{"num_hidden_layers": 11, "hidden_size": 64, "head_dim": 32, "hidden_act": "tanh_gelu", "positions": "learned", "attn_scale": 0.177, "parallel_block": false, "init_std_qkv": 0.0615, "init_std_o": 0.0763, "optimizer": "soap_variant", "max_grad_norm": 1.0, "warmup_steps": 200, "max_seq_len": 768}
Each number is 500 + 25 x the weight over its row's rms, rounded and kept within 0 to 999. Layers, rows and columns count from 0. Numbers have three digits each. The size before them is the row's rms in percent of the matrix's.

# layer 7 MLP up, 256x64, rms 0.0882, rows 86-192, columns 0-63
099:480532504510503517474518508505494528468495473463470459468468505464486462453535470472475469543466483474459465498489508485482482524504522487540458488466499492510496518490475448483487489496502519
080:482525482488511450480508503488458454502468460496450512477485482492509522467446500498477516501489494510471497508471474531515452500487440479502495522471491521448490488498460506514464499462502493
094:533482492514481515463466480551539541490459526511505464470525486499498505491511467498483491492507531462529510469488511510520474481505450491526522473480520504502524485541490518585490502502497508
088:465494474538551507497450519544487459501485527503472516524527508521495501536461491496472533508494481523524511484525496526507493473502490488532503479560557494499516502480482502508459501542515467
090:512519542529483494508532498473454526507472538480465510485522468560475503518470494496506508490520538455470502528518491487506535526481453495534494529503487480504456501515487560475482488509486499
093:457480504512519482489472468498585530461472526556495494497493532522490494531494501519488541510499505485484554514492481484476453534507465527502524495515495481512502511502477514507516520531489462
089:509490435520510522504488481473467505471532498471471502515501527493426486468496471466487475478470505499499507465501471501475510513464480476526496528514481480486562450517498513467514490498476485
108:521505470477541517518537506517558495501468504491476482517503536527499502504475513506493504494490497487497517515538475455542449515509471498530522463520503503499469537516505510498570497544454507
095:518534520504501524520536537518503503542463522532509472487479486511527487504512521497526534550511484482490537510545501476495495553501480473549511474538543516509517504541509519553504502505515527
094:473483463449541490494480456483486494491520478481482488505483480476499504453479531501462468519492482480540520488469519502469448467504451474516539486476485530498522510538474483496505467494525483
087:515488509529506470503526522489525456501523470512479501482483500517480475506519542472492493491488505524530502499527464414484484505476472499525489483461499489491480493549458529513504524518560469
094:509521469487491535561479518489479463506491497519473472495505457524526453434477489502506505490443494480511514500526465498465454537525500474526490502515474497511470501540486514507527490513515517
121:455464475527462483491510499492525500482449500517464473483503516501507506477464511488439526478517498502473467481513522471450483515460473486515457480516465526466478491495496483476485490478465467
087:479506479532500484457500504497538515488490558487465484511549480512462478483455497539496528521495471493524513490498457523490527494525474507529455537485497504471477541543485537515502512513527507
083:524518475462511462457488490479499516514524526500479476518496490476488502493501515466506457528492497412496515503456491499498462467502457500503542461518485523452474477488480492503481530524508487
074:486481547482502530484491509533500465491474496509486486506507487471505500513472468561507483487545514502476528544459426503507508454451446483503485518496495485501513478532496484487517476518511497
111:500521467522490528541502514482524511479505469483505565514510508539467505503463506537499546545478543515527549517503495495469527504495497491518509507519476492506517489531502479522539468553528479
091:476445474508479513498435479517495499472466459501503476487556548491485533521479497545474551481496508515499468493534469480481514498485522475525503478511504464487493497494508496487527486516542481
109:527534533557511531517484537535518524520539508540530480513500518514508549525508524531524514507500511514503527487490533512511500537486512505518522523562556494512526498518507517499515529526537517
095:486485519475491507499539513489487506507468468510444529499517483495513494470506481464449521472498436507509459493490517526501477478503488426508500486546504516459509519493494487505510450459502485
101:523496527499481504518487484531441520453495506458473498463486514506485504508522518514487472478477503509506490493482461508477509482513480513536536516476545501442471467459486455528537487484457499
096:494456519498512490461453494495529458476484516459477473497497475540497482510486500532475561462499510524491497503506491466505467489471477484544499515516515553526487487561470505477490477500507498
120:479490472493488461461466510471472459506482498522453504519460488515471465473452435491498507490521497516501528478484492474520479527484519468499505485488499446504461540499482494467518470515488486
091:517465477507533533511503457470518517518535479526461498456507476491477453495511484531482522468501523544466467499531468529496473532532488523523481505449496497497497495527502480527534470523513507
119:462497548475542505495518526513519541491474467487479463478476491484477460501484496472505490520452494488497472475498489466530473474500449499526503493483480484478445500544459464479490482516480497
103:491497515486495477498496505492466509498516501522443472434470500523492485505496442469482461520499488481497479472515480523461469507502512445525503488561502507492466490527522512487497484521449471
122:518445527539527498437525496492520504513532470503470536526508503526476500496487538504512474530504536547543528512523492496485496521538527479506523520510494523469489544519458512497488500520532517
139:474509500503517543510510473517454515488475467463451493498489470509486451509468488485493478478469451467512481491498456509472471470498458480508477534491527524469482503521530511474530461471491499
102:479507513537517496508477525525526519471497501524490507503507545536473488448465474515510457477471537545504481512474521489518511471537464512541489495540470468505480517497501467480538479489533469
117:484498483522473495508493459503509476499506476492479466509496489477469524486500480486472542484496518471454505492507469488453463469468452500484485501460478489470488446522422475530501496486490484
097:518503485470499449453504520461517509474519505479462520530509510543463528456528509495522497513509538474481504503479470503510522462495506494525509510455554501478465500554492475473501465508488501
106:485522472543522508496495516520522426486495560523472488530510507517473551492474487492474502495510502473502538519509481534481462540499458474506530512521471500483515481511496540469481477510506524
108:469452492536519498455524503514474511510486547533493482541529534486487548493518485487517506504553513508474490484506469514528472464502512471531505527474487465495561491524479488511502466503520478
074:457482516537495456480492483468499495481552488486482495524497521499506498474508522535467469506502516494445489502503475461505462497473483489492513504444477439504512453515503494520511483520445522
095:501497482493534540546498484503529514505484490546463493524491484483462497487496506524465478519482513480493551511517509468532476521505457467502487498519540503478474465558498490432526497518519491
091:494494490459465493476495490470501530449489490472465469481506494525533501472459509534523465491507499491512510482490473477502473436514523530484508490491514434532447486506476484469513482520480514
092:472485442488492503499473528503528459491467479472470485492494495542478478498490435455457518476492517501530497485471498487490480505481503439481487524505460466494495515488480524502495463479519464
100:468525471471488502489480513513499500491504492469531511459500483506503493506462528514454461463487547484461516442461498488458449479490493482511521460509464476487508494527493494514541476511509464
096:502480509548497513521551491433517493518513540487479519490517531481494471472466554513513493474496499484476545535484479517473456522479496531519483502494534466482483485486511466473534505515510484
091:517498486535464481492510491514450458485508507486500487464510521479480488495475521453483471448472501460455489489498442513463485484492483524487442471510496466512481488496528481485494453508485507
084:513516489536492572487457473516490552485527511476494525511491490486517504514534528525473474485509529513480514469487545538469560505486484513491517545542533521482516521493505509510505526518510495
099:479531538460523465498484517462518487494479481502493486507471445470479476469468520467474501520555486497464522519488489481476488522507496445552509502518479555476485485509481515502506470491504484
104:504492465505510454530484533517531479494508475523487458506508536539469498496472444478497468487515494477502501464446508487505459506527508514528507488490532478506509492480489435489493540532460493
114:514486484522521495514538538506522545529504525527465523504517524522532496525489512529481543456492506528540504493469479500509466484497491456534459531513565493490516494523530527482512505528527480
087:475467474504490512472462460479471470513441509491439509481540492484490480505525487507527524487477472468493460488524509495479522517499491528471508478469478455496453447485492516484478498506516515
078:508531498508502524478507525522494499526508505506467493475542490529512462497503465525466479458523515492495520564537513465499508485492469516468487449536508491548546473498492456473503499539517487
089:510503485517516475466457497520492550482534488503456488446527504476538497480535531485486505491506471475502502491534532510507461471524490494497532504533486476469449516502461527533517473504506456
108:502494523533497479457458506545510510479526506498493478502495559505553498505536525476484488476519576505522524500497467518460489502525513503514499484544506490521538462549498516517495501516502517
126:502469501545492519447494502533539493486515485517462516502502553524469528504505499513480551515492491513513511543502534479526500491489459491515525549477515477506517491547462480502475462467524479
088:495485498508512501486504550497515495487480495503486512511480529522485490519500476465508494502499512483468529477440491473463501520449508523502574477468496556524510524516455477507515449529494529
109:516492510561490485503543515520527488488508465529464495526527539529500511537507519472479494504478529530478479486560511472510522498521491476492462538466488471461520498477496491487522482524532542
071:469515496499495520511516500481441499498502465513535497530524512509495489430465541482501465479525553463486500487480541514505497561536507492517484475499515525465484485523519535488500504518531510
082:472480514489459528459469532548481469456519475508516494501488499506528481500491508511480484515504518479502535530517492534496511516535475518457517485507561438516531488487497456495509488499470538
116:428466461504513473525471500506509489452521493529480464528504486512501488493493494525504463503484456469462510484491469509501473514479479451506464499488466490453473513501470489506509504495475448
087:500507528490506469493466502501457478498519436480471511486484489486500515469480468496501485467526437487496497497496488478499462510461485483538457458521486458469502458489462502461519514493532501
093:469492476472526467533474488468508496439485497466494465483490530457474511512506508472525470474522500499477461485482464476481520518456473482557534511529481505464473477503488508462500481503507508
096:506485492472466516474486528512502530474503477459461494512521474524496526503546474570487505475516502484497532505491506547493557499511472484539539487485533517499472497519517504532499509481513555
096:494445489532501488526500502507543509474523531486523501482548493457491479502499538510474542459501485498523518492472471513489512479518444487501479532535545518502509491531490511534494445527508529
088:497499481528517521504484488432517487485521487508462543496548561514517509509514499523488494484543522520526510477481527488461480507516510493540491543495534505519491511453526502463478470539510516
108:519480474495498511485507507515464486446496452498455468507505466517506448458466476502485541469498487519496473482477490480463490497507474471473497496482495459451475480474471519479470466470490496
107:493519493516566512514514540493476512549453514537514470495508512500492464513512506466515498509515525504481497512485450530477473525461503484539452517526520523495546498527485504483542472529514498
103:481527506478483468469468537524521487449478474496468459495501467527532520502456464464469483481523500501493456515495466481458483499526503488518517476541499523506517494503502472518518523513469448
102:542504493513509499490499476518524499467544538525503503455538528497456484519488510450463534541513506515474483492495499488497492494492478521553496512536510538484491507564491488520546494519524525
096:493498455479495461488465467483492493432512477477477464496472494505482465439509467487519510493474476450479505491487498482503489516526480511521483472476499491467475483501511506443482486489518451
100:523497525488500495470478528518513459481490518508458491529507482498480499474512519509511486470506490505442498481496527523499488494491463551531465515448446475498444465497461502503540457505491486
104:443500489538479482522504516540502465494474534532474532499501497502459517467531444528482506492487452468468500504476499501485493516474500455525506492502548496528503519546485496517541493477512518
097:495463496535477510505465469508479508489463485463500467484502522462486467520518484509461481444490521482509477481506489476459519485478531489467466458496503450485478484475479436484479485486501509
085:511491482534539504532529507514512549522522516513517540518548522529517485518526525524526520480522511488486535503525462522506489510482523553555547511493508499477526495515504456489518516471540493
102:510507498471481487442484536505488509475480504464503525508491504476501465531462513466456476521502459538463508472457482524496484490487478493543517510467487523459474500504486540499537456516478507
088:503462509531484505444525500518471493481498480480517541545497444532516478508469522523526484527491499478490537539469508507477518507508502512539504468461451455480478521486513506506539502504476521
090:524519502484519509481487504500501470473515522450492490463466502506520528490519486482469466484477508495446508474508458491482514547481467457515485507472497463510474504525525511492546431488541508
097:469467539512537555522481546476519484455519454502497523505511545517506510514505495475515515481501516491513534478486488466489468456505469483492494526532508511516492545492466447478518519518484487
095:484478507515508523445507512497477532453468460505499520484519510481533461457497505480483520488476529513485493477478482486482494483479498472495456445495518464520477497512465475462533453469493469
093:503522512516514500471486504450500517492455469501500490498498524507496488495485493473514501482506502478504481465509511461439524497421484481502452483471516475506499520478478527526505451547503448
093:521556510531503510543549503505496501505518507503474510508476517504549533516495521510520545488492493485487501487468505533513541513523464506506502511513540506503524548565527492467550518526522519
088:483485498506475513456495477460478455503509485495482526507520516490483478475495526448475506479514488489484470448502538461476457505500488449464484465479496469478464513495462480497518447490501509
130:523478472507479490481517484464481516501536504476481512450531508510544468536491519524521478475486536491506481548462469505491493519499443483501462488488521491507478550513490482489498464517559513
106:515469508462507490498541498457477557459426473466460499536479510500463485454482529461524474491466496501495507494463469519475469496514478478523505503494523508492494492488500508479495508488477498
097:514487528545525471465494468476519497509472480470523504492496492532508523497481502479513499563541550494538522490531498466446519465517496509561485486514498478500521532476503498484520490513524534
084:459505502510544444489519480506475525498458481490469516525519520463480528481509502514508515547515485489491458481487449501473452499460466488541531516449500494483526472509501512495519504482501474
114:551484489517512500519487512503523491486554477513504490501544515502492520522456513525481519531566504509495535521512535442520469506472489514525526523480506474472479501530477486527503549525506471
084:490506481482505489524491485469486470515509450440487494509500487478514525484444526515473511487529547484511494452517492454476487488478485468536445507454494498524491515525504487498516448518488501
091:544506470488519530466492525506517543481494496473477482457504476512509468496437495467491475476445543453513482486468518504481467487499463503522487454497477506462490466527487503501495488481506499
113:487465500502558511490476503475441498493476485488478498512490506481464482438503523517431513498515508511487508521489506498502491490502497453530456517500500537478521511468473482461506471500500444
121:498538524537512487467500540502522460498485482524474482508523497496540499487457511466481484531509528499431527494518540513493504528490516475519468493514470519483495530457488523533498473557517492
120:469473525496541511477465506502511547466534478492467508501485501512504486491477514521467468521467552508543504456502491486466498441508502488480499487475491499474479549533504497472533487534490463
091:475527548502497488493512495527447545472507526520467493503497530493499513506518493492471492538542503487561488492539511471533515569523486528514469544502501513512506486507478504533529493525526496
118:508496520468500535473478516504487489502493482516470480485517459528507478518445479490477511520498480497472519498477503490515437463511492495515479480514559477525492465448448494555508502525474498
080:534498494518502514494503475560560491489505484501480532534531499541497516493498429546527498492503498506516505528487518487515465461505494498536543473521492498467460488520475487522485534486466510
103:477506561507482541510480494523504454474452503502476466479451495505512497525505507473515463530475508509459521502482469537476474506514474476502533522482515469474514461520444531484503495490492505
086:491506490473469498445457525491474498519475488475465473494523510502483473481488500541484486481482498486512455508542527474522477534484491501489497485511486487493511498526498523523516481573535573
088:496509525474489449480480498463460523495498488485475517458489470505539502524488457477518443460526502479466500495481555478481483511493490483492485498494460501492437537519488487491533484495472498
096:477456503517509533534486559494526503500484517481457459477471541552486495478503510526470501501480523464497464534530499453495498481497493459495500490472538515518475521490511461486515470525505483
080:489472492513487532465537479525499544524477484492477488484531521482519486554483483516493537541497485473460528496485538475490483515574502511523532515473481501532516488513479491513490486544510464
096:487525465472524539513476558509528505471454481499479503503501483506495492452409474487472491486470520529533496463482479497488513492533525502528510500474516498491494480503490503466488473504537497
101:456494524507479513440523513517468508461490486496492521480487531497450516498509478524521481486493513485492465514472489484483470507474476473527544516478511477518495483550423460484490477508490482
099:473541508490474513505493516530505501446461536502498494516541484516504520489465487550482491475443471503476482490459474512494473519518476488535505486547478497492490482466482501541497449510497460
102:497454499500517491542490469480490489444497487465457457467529474470489491492462488484458545469490503485450476493521468470499493489496470477518481496505481500454482491468502457482491495480472503
096:515510471499484432492457492478493459463503525470472451505476505493483471449505500476490502466496505486489558504453490531489444508513479507538468511503480519526497482526488487514525502500514505
093:518475498470494477503509517491463501487513501470488498490561515450520488491501519456477437507505485506498502505476478503455500520510475469499526508474510500435508532485525539516529493482565499
096:495467515538520490477498471460500484520516477500493500523518510504474542489491480515507455492495536540551482545518464525501488525517494491525564479524510455486494470493505524483500515519552463
080:557481493448493484516485472440496511477497463477459457491485516532514507550500463542454492511491488500475480499499463496449522498470473488530504480496526511489505485527494516467497489483508489
103:497484474522526439471488471514473494459452504471508471516517483489512451456453533511492469459516530484494480470473478462510501501504474485530491500488520470491483507466504486494479512504463465
133:509526527519532527489537551485524505484501506488516483504548508502497517482475532489489529507488506501514478523522497536502518527493466526542539466543568511498511519530510513508531500505548451
086:477537505503504517461496483486484519542459484467428466502465497502512487502478489486517471529510481479434508449521482531507482487514506486519499481474495481454522476506496509448498480517498523
089:485478486508552466498503517492502518535521467488494446492459514478515487481454492493525512503504489500514523529454427508510457494527470480523449475487500535487489522499484478515524470490521487
112:488481499493505521441498475520499481457491440501456506472481473504477478511508464490474507500485482509461447457501470477486502475438486503511524488483507490466501502488483477523525454500469475
# layer 7 MLP down (transposed), 256x64, rms 0.0883, rows 86-192, columns 0-63
115:511482490532501472528498499498494514552480515472528511487488495485467530504546516508527532515524515444536445483499512522489538505523502552515538498511498474521509502518570491524517512504471479
077:518520453469484496509543521496486455511469499512472487496521480453503493501504488513479507492480532521524482492475507489508562494450512499509521546510508480539512499427527479522480508459477486
093:507524481498532492491509491479455477477504455460450513529469504459519508514474499511515449494519502480477463499522462496480513523473552522470485490522477527545493517453513488465509493485469505
100:510517483511487469477467519473514545485520473511466490475499478479532523473473497507533471496491521463517510428446503484515479515528486478481484450484465460508504515469496537486475515478479492
096:504519534511510493473530540462483487500537451519512534537493501491477496506459531507529495515484486521527509503483496459500456581509537524483473500526500519480537490491484466504499536483502524
096:479546524542500451521510466513530479507522500475509463515510408491527465513494485491513458530513484476497515478491456510509493507524488539509514485501488479492507488512486463530545493512482507
085:500542539483524458508507481481482474454565505486525531507455492520474519537525488468534503470543506525495520501494478511483497520510508477496488532521479491481522552537477477462479503504509500
115:507516507495504541512506511503482543480510523504513501468513473534485495455468508512464483520488475517502501544555533459488499497543508501474515525549444500502473505534528446480515504503481463
078:503487527509499492495503498483503532466501428463508536486469530476510548519511479498489497488483522563498467520499498506520523486493513458489496522451495532485537528474495465482517551495533507
117:469467481487503495470490464522472484490490500524483502511496509468491477463500513517475468528450471495530538508475471532486468499508529550460508495485539470536502460464466503500513484491468453
092:471489502542512458523470476472513507525527507488481488498541486464502475495482478532508510434513503525536479521514513500517480501459523473512487499459469494464474511476547520504460478476474539
095:473514527500539582521489478500512458513495519518506446545491507476507499496466516514482481530492536484509495522502498531447467519499524514482499469515520519490522520535479469500484514522548494
097:507538473500502529508514521508506460530528505513527517535513513488535521533511509470500460466504506515479516540487472553545542512523510468450493510497494457515521513482493542480524531527494466
112:528483480525500490519519535517503532509521497534519508506480503519489584501508502483546512539500528477531491571524481499496491518504497514540463504482509519492475533528520526535520518495519540
071:480513482538462524501510480513475480471496483502497518461502454528472513460469465515500497492553447565503479495525480473461466494504479487526511515499519469543503500511518465460500498500488505
086:497549471506487520470514574496545487533520499523501492495548542513472451525514509506504500515502488502534488507514538511502540523529524487467503514507543528531548501496488504489491527510468500
112:541526503496502536515568507534469464491482498485530490487453484524499560490536477485508489490535513512474496512514560501504504491513512477533503499506529512545516515493530487460490462505503530
095:533523507509474500501507487453508498496479520492513490484474462593483494461501507483464483545520476455543509501536482527462529494481502493509503504503482500498500494545514484444490510520482492
080:481485497477501503505458468497511487473507456476469532494482459477488519489463496509512485496507482511533439507555506534494499487479483454501479500480471561468535536496498541496495519480506465
088:517483502487546515455492463448529474443468515490486492529474502522514513495513535522488459566514473488475479502465468498512494526499509436503522521502520491489502475510507520488529493491524505
096:528472500541495447496499499530494505499539506499529539519523490455559504511509467484474498534502514537528515472475491512530482490521503471507511506522473460510542479551544524484505496532511490
104:535480494532497505476507510496508489487528502516509512537491529489534510487548481503517553502498499539518505523487512492566525485471491503522507471526468474532481477489503539522522547574513513
100:550532527489490483475488486489482551537543467512510470479508495518499540493450483486504517487499476501530499519496527464497467505519482507486503507550467487533532473530457538523462488522483487
103:528515498494533463489504522490498484510474480531438519492538489533499496475503512513537488575483517505500518491487532467523505518510505487445532465442497523507512523473492493535467486478495499
100:515463472510547522516479496496533505463489495465495532521507543505510505557477521475505538467499476481526513481502522506494522480471469475472465533507516474518473534508471484505476435517527504
119:503484491489441528504491473505494532524452548524510534511501470489523501498533477509482464484497491508493491494474531508471511469472535574481512476515510490513482446530502456496496522467487490
106:443471533441519470492504508484483481515495504526502516518492500549500507528466492507516527511468535497484536495503499513498491501529477454524478514502539516465536518570495503467531514497518474
123:520497526504501515550539485499491493505518443498504514511503493470483513493557513506498462516535493466514515535501507516429533482491510501443504533450526495512517512520522528498505499534464478
115:495526509512518502512536502530507519475522508487472545519512482462535474505535558498492544511547480485483494517482499468509476523470508497524506541494500450498532509536508492502508532469470440
104:547451506509480498522495498518489493539521550499464528462506484488512481550527511508494454507504486499448514460528491519497514485529508526467518480466459507492523492491553499505518477512479542
121:507459538475461520492494489476493501461519452484486498488461502514478502516471493496503481443504503506502462482439533519474508496528538510481460480534492481515486524476492499502472480501518566
124:422495468512515498479515502496521492510497494499543471504535555489527452487540539492479517494492462509504465484487487471493507486496479489522495554519519529486507502510502478478482536521526449
100:517523508523496532521495544492490521459488527470549526500531480488544476499516528492460476481479455489472525494480511484508522530481496486498529507500578526520509510547486505490505483544510521
083:518494509498491550477507527531469483498470490498521491439473493500499534537505468480496488521476512535507517520521458496508511459505549554471482464531510518532481482493547512482496479462493481
123:535500511465487529473507450503509479555523542529536523519495492472529468530513502517479503537503504520519530554470483519537505472506506516480496488537483495514524491515498485465486542489513450
083:467490493555521511506500506517517494527478517518485488495537519441513468506527456503492506512426444466494461477508486471503507529475524476524536508504494489504500487475466521474479524501473487
086:467489464486500432515465478490488570488504535494535517494487452477506501522505500487493468493491513491538498474479480505490494468504487505469466464466476537474478538488498480493484499450474484
104:502490525500511490528456504496512494528456502491509494492548522543538516504473511509544490520486507527481467520483530507558538511471535509481472492538510484481514462464478481523529493520555521
117:477473491504472485477552545493469534505525524546482551524509516498508479547487492488472525497481475492484502482522502505464544502491516505444518496556510472487512494513528486546517516508525483
084:471475500484513468499494528431518493487464491511514506536482472535508535505546491541512504550499480501524523487510510488520533496457525493493510459461511535497491512495462469487507511539453513
074:505478487480492468476465485474504505493487458485484502510477473513460522482436485490518496491488479511439497537480482469527456469519489463541508494454503505453520506509474527480473504471476487
101:447477521515518470421536490499514477498476533511485504486503453526488488484472504483475529518532535511460521489491508499495548523463486503503500448529485535509513483504494474477526521498480482
106:475445485556505452438497457473499477502502569514511559498482469479493504477546467477483482516499530483497516488485538489471497511511502491476508510503491489478481525495488485513485484493506496
134:475471516490523510476500506478503558513510482504527536521517534539477509525522494485489521547463480495554514526516499463502488471516503535506482543496500461486506519482468528528510533551499464
077:516513516497530478499533511518517529497540471507532527547481493531499510458504501520507519504522526506488516517484462513497494507548485477579519536497501499510514564514532486537508492542510523
079:500476478498463509500488496477537535478504521488509528491483503448548466495494521493537505503470492497525505450519503529523477536520519471553527499492521496513503507502452506493516487473503581
095:487518492503502506478493515509521502499504540502440499496522535510536480477506537506533539512432516474493542461508529523543479501499535506486510449510497520497469464496492491492504476446467517
101:528488495455480499500538454518477500529475509537517465498525499511466526533462514513539524477518482510514501491495513476493453495515462492497450490492547507479497548552497476512519521458502496
104:481491505544483513521513490482536501497501518509492540514478446490450568525495477470513462468494466514530522520486521486469494451490484482468478486485545470527486512492491512523514523517476475
091:520528537493461513506493523515506532523528525492536514501517475487513508503514509509519494469513450498468426511476481527547499515505488531507449491493451479505483496471497527488498562477471498
114:447474520457510471486497457495497495484476494502492460452491519504517531532458527527450484508519469521471501476468548520496514516500499501530499528510504520478448487497473519490512464484523535
083:512519488530512508476487533533512509471500530507513521480540495429498449523480522501501523510484506516478520445512457509547516504496485467453511509479510562503497471516487509507520480481475472
084:529525528535529464531494466430534515484492554458487495487487532488489505528501524486494503475485463507488472454489496489499519472485562510506483510479495536489491490492522547510515476488510491
109:453505485485523476477517477523517517476525541536522430468443522525482529506532536513522482508505461493496507487529469467500529542501498491500477511518519495518489540502496453507497499493468486
094:497462510508527458540475479467476546493494482508522540524491493511453557514513498506521507488540495505501537502486536510503483518534480483516492480475516472461491578525489506507494525519521513
085:459523489488501528482549487499446550474483477521513479454483470512491459534457497545520508526480534501497500508492503511524526500462465542488505510495515487519478509493496483505470439489484507
098:512505502500483485498475521482503476474496489479490475477506520464573465534492516523503527531510497479524503502483500503524490539475497528488520471494536475547482427469483475510518539510451504
087:477460532474502500492471448520485508509495519510507512457490479536508532500509513534487524531494493508525484550503544506531481526588534519501493484498515505537513511511528500510474519496461524
117:515509513561453506492524455499479481510533490461479509457530470485492474509475536510498491530495486489526478483497517503532559494471457499520535477488501474524478449501459484520511508499485479
110:492513520531554498453483518505519518533476498482511492472523537491546470498460504477533554463490463471500473486502527502501545491492537488523487514525510479537474484494470532489477490500539506
084:448533496502521438477465511512529494479550512527476492521524466523537510450451505525503550519492495509475512451513493496477482507511517519495486472468520507485517496493484494521506482459528491
101:460467525491540488474470508481501491511528484491467525512513502435550448522522521533512475461464522488510509493464502504537499488503504511440527495454483506502498497459513490481506472502508498
140:524472528483478457497486496517471494505515481482505509523523534537470496548549531490492503506485519515500502486518530492519536495495491489490494467506473427469499496469553481473503476512436483
093:501469482504511485463515512527501457527505526535490479491535488495481458450556496494525545503448525495483513470487505499516499492501527504465502505483489483487494446467519456486502473492468452
099:534467515491523515453491509520503515514447444452469502514470495523469509526500476479497477511501497524489502531519562443521476489471521494493507467496512476494477471505479525506495488549482518
116:524490495515468491474519503524456498574526530502489501506521500496500464524518474509468526492459500490556524471447525488515492492489445516456505495503493471530510485486513482553482484492515501
085:502529479487535471482538505509514508517501516538475514510519498559524512480481536507546493551514483491470552500490518511520496558513467502501506539484552506526499524513504524524497482536482467
089:486500533488523486520460517487530476459501447504504507467505468510479503493505506524513532510529497536487472502504525534505488493535466501440494501433493527536503543493539494540470514492515524
093:480499514465502485492503517523500472522510521499514508472434480472548497507521482496486503460475494527527493490454504473493549490505512527481492514516478500485453515544498442462514475548509536
073:484506493471509513551505486507514521477547510513506471478473554522448553505472463494460505495495494549462474516495493513522468486488512483519485504511524505448502518501485500477470452506536498
103:541512467504512533508563525486484515496504512512528505463553500504470494529546518522487510512492487479473498483501475458492498500505550532467471560513502503533506477492542508546505507509469507
098:526506522450450503522434482506552547481483490486511496537475511496536484517494516506508505513484498504524538540464507507555471481560496510487508481492516466478526493492498521505495515489477504
093:517518489501514510482482535498484505543508514516508508522477515476542489467516443435554493502508510492517504494527500542504513444486503494508509482521499470487497515494499506492459580492531474
085:490527517455516506533494453508451535512506494508517535527450432531524519494565505504514478517543531524488511527501524490499496498508493506489477499492492496526481549503506520535486505526492523
087:471502497460536472509442473471524469508493482492517528508461470469475510497491512527491491489525482531493476508520491539512465483475520509520487493464481520459498543524484500482519525468498428
093:528517525508487508459522549550489476502480519508504503524542489513533451513522526522520509544489559487503547471522473493518524508515514484515521505505493548519523465473540520499512500493491468
136:527494492475494529474528534552499476463498507529487473534531500472513488495489531520472536457500467466496507450479510516493524501491481478480503535521496462513536524513517518522456519543535475
104:494478502480509499476453470530525451506500514528523501505525486471498504489497534526518531515534481525526506448485466502536498517454497523524519490492473503536532461457488528517530537523541480
115:490476516505522525490516482501480540477496500475486467504457504493454516478535501496467477515527508460495501521485481490431511553490446488517470484509539473518473511511501515524526504549541508
091:529450528475497529523491518509467506497517512444509509549499563501510492538537524513490472464489497510514465525483511542509528506524473547506498469546498485488545518502510509510479501497496528
093:483509484544536497507523485487546465487478489507489506503508514521497525494486507513533511534575504484510486502544508547492476548473504464551528456521505497499520553474515509507514502522503524
096:480515542501521443470544457492520497520526532546529518480489497467522530534464500482511489528510501487541464514531544497479522508500520488467500489483489511538503517480506547524516495476476523
090:506552446524502490505526473470489501503487494500561459480487480514518501523499490481450486515544455482484508523504497504523523544510524532500467474492486488508484498485513479480472507467531560
111:486511545503515538552473503537491467555550461529526469462546499468521497495512519509515537478544481477517481470502504513481500503478527525488503519515511500512528490463473481519470491496493513
111:506476515483529476509450528515528532509497523513466539530513530525517489544485534530503525517504545517531530452503504493522496528509470552516530477503505520507524494542504506478494482490559494
111:478525491508508444475501522503503498502515507517435475463525481465517490457483460497516535508525492503529465472514474486537500465519484537492526504498467528526498508473516470500508557515541486
085:498527479507532494541449482507505479481521451470485544499448482479488518507466479500499495486530468523520492548504487509487483511484474454530505496493494519433513550488486500515475530515479489
108:488452482518475480501503514510490437524508522518508528529482497509462506508507489480502463468511465514486491506525521501454508470492505478551471562525484524512493469559525512495502498454519487
071:545515486496545480522513512506529491496548541492539482473488490527515473485468480539518489482499514502511503467487515489527488538448491474527492479467500504560527550515523493519469468500508529
099:498543479490510511478492478497483479512499481513504448516495564489525510509512499554491512485564455461528475525527529511486527511476501509470453520497502501517502488509467487513506474504436494
090:496513508521515467533483452516511536560508537511531553505489530500520497504486509491490537507492497520508492518500462516487472487482520460537517509486497488501532550501477534514491488446546459
073:475481502511555533461489459551482497494501501542499518533494510512480543493486509523475478558478463507499508511512479488482486512522474468523513546505522494486491488508456471495448482494517458
108:501523524471466524484475499466505457475518457455485446487513491526505538489485484530498521451480516515487533486515519535482520515522520500531447490513496500504485458522479521522472455495525517
074:486530506475515472539467500515505516499499477473461535523498481482477524529464469522510501504525504536508483493526486523557495511479481475514495495486491572455473543470498534478479497456508512
106:528445513492508520540530498502484509526455470498496530452486511474506491489523523494483508475495507497493522461493523466443539504521509584473524508509516489502508482505498513473529491470465482
124:524491480478504487529484514475468468538489551515536512523542507487551525552508500480461505530513498511512526513463495506443534521488520507483497513510491517471508506494551526483529492482538528
112:517534507490483473532540519473522496538523499486517506527483539488546488480507480499512489486515501482508528555531525512484518533468494564537471488514494456504535489541529514508544515516511486
103:481514510479482529559517493499479487516493485523508494486546483484523505512500484505531520508495490513453484487498538461491509469522441508454490526502468479562509457469500490478507541511510450
107:532518445525487511505548503531510448470503521500526494516517505492475490509537535473495486493505491527487497526523493523484492495508514487521500533504498525511521448555532488492498528457443452
085:566526528503512469496510475474511515459553482489487519504494508526474525517499513482514541494530486536495469529502505507542462491481487482540498509478455516499490548485505523496492516550536528
090:490489524468497520552503522514534540530456475505503472496478486505473526485516483478446513506495464555484480472515488494482502457513493491522480507472502512472509558514504534495522457474472529
089:532513475498505512469528509511493513508511541528497467506561521526508443549534494539517484522492543507503513466506499479542516477494496467497532515503518526546511484502503447483497475473502466
097:485513479458479515523505534500515510501477493514509518538547510494503492529552480488488566471521490522486480503527561524469523479491513504465512523488494527527541495520483504464486458493536530
118:491512480451491531513531466487476480489501517521479527517464479557462543479471522481470495531472482531517509522503528501483487507453483492522502559499502505532535508560507493497498487487528487
104:512466473448453538545491521480481529481531493510545548480528490513476528472446493496533524492501489474515506507494489519497479485527507482445500472485478494504491512496474484552504523504489529
093:507491500520477567514491512533504546491498520485501475473503520496462471490520516517493543527466531494523524469526501548530529475494465498462533536494502499535501486471478514465519516457471517
115:503504498476488498455515466513452522548478444510538506489478516506526495522477492508522496540512504468528530495479500459539488490489489549509452512522454492523522500451500497504493534467504504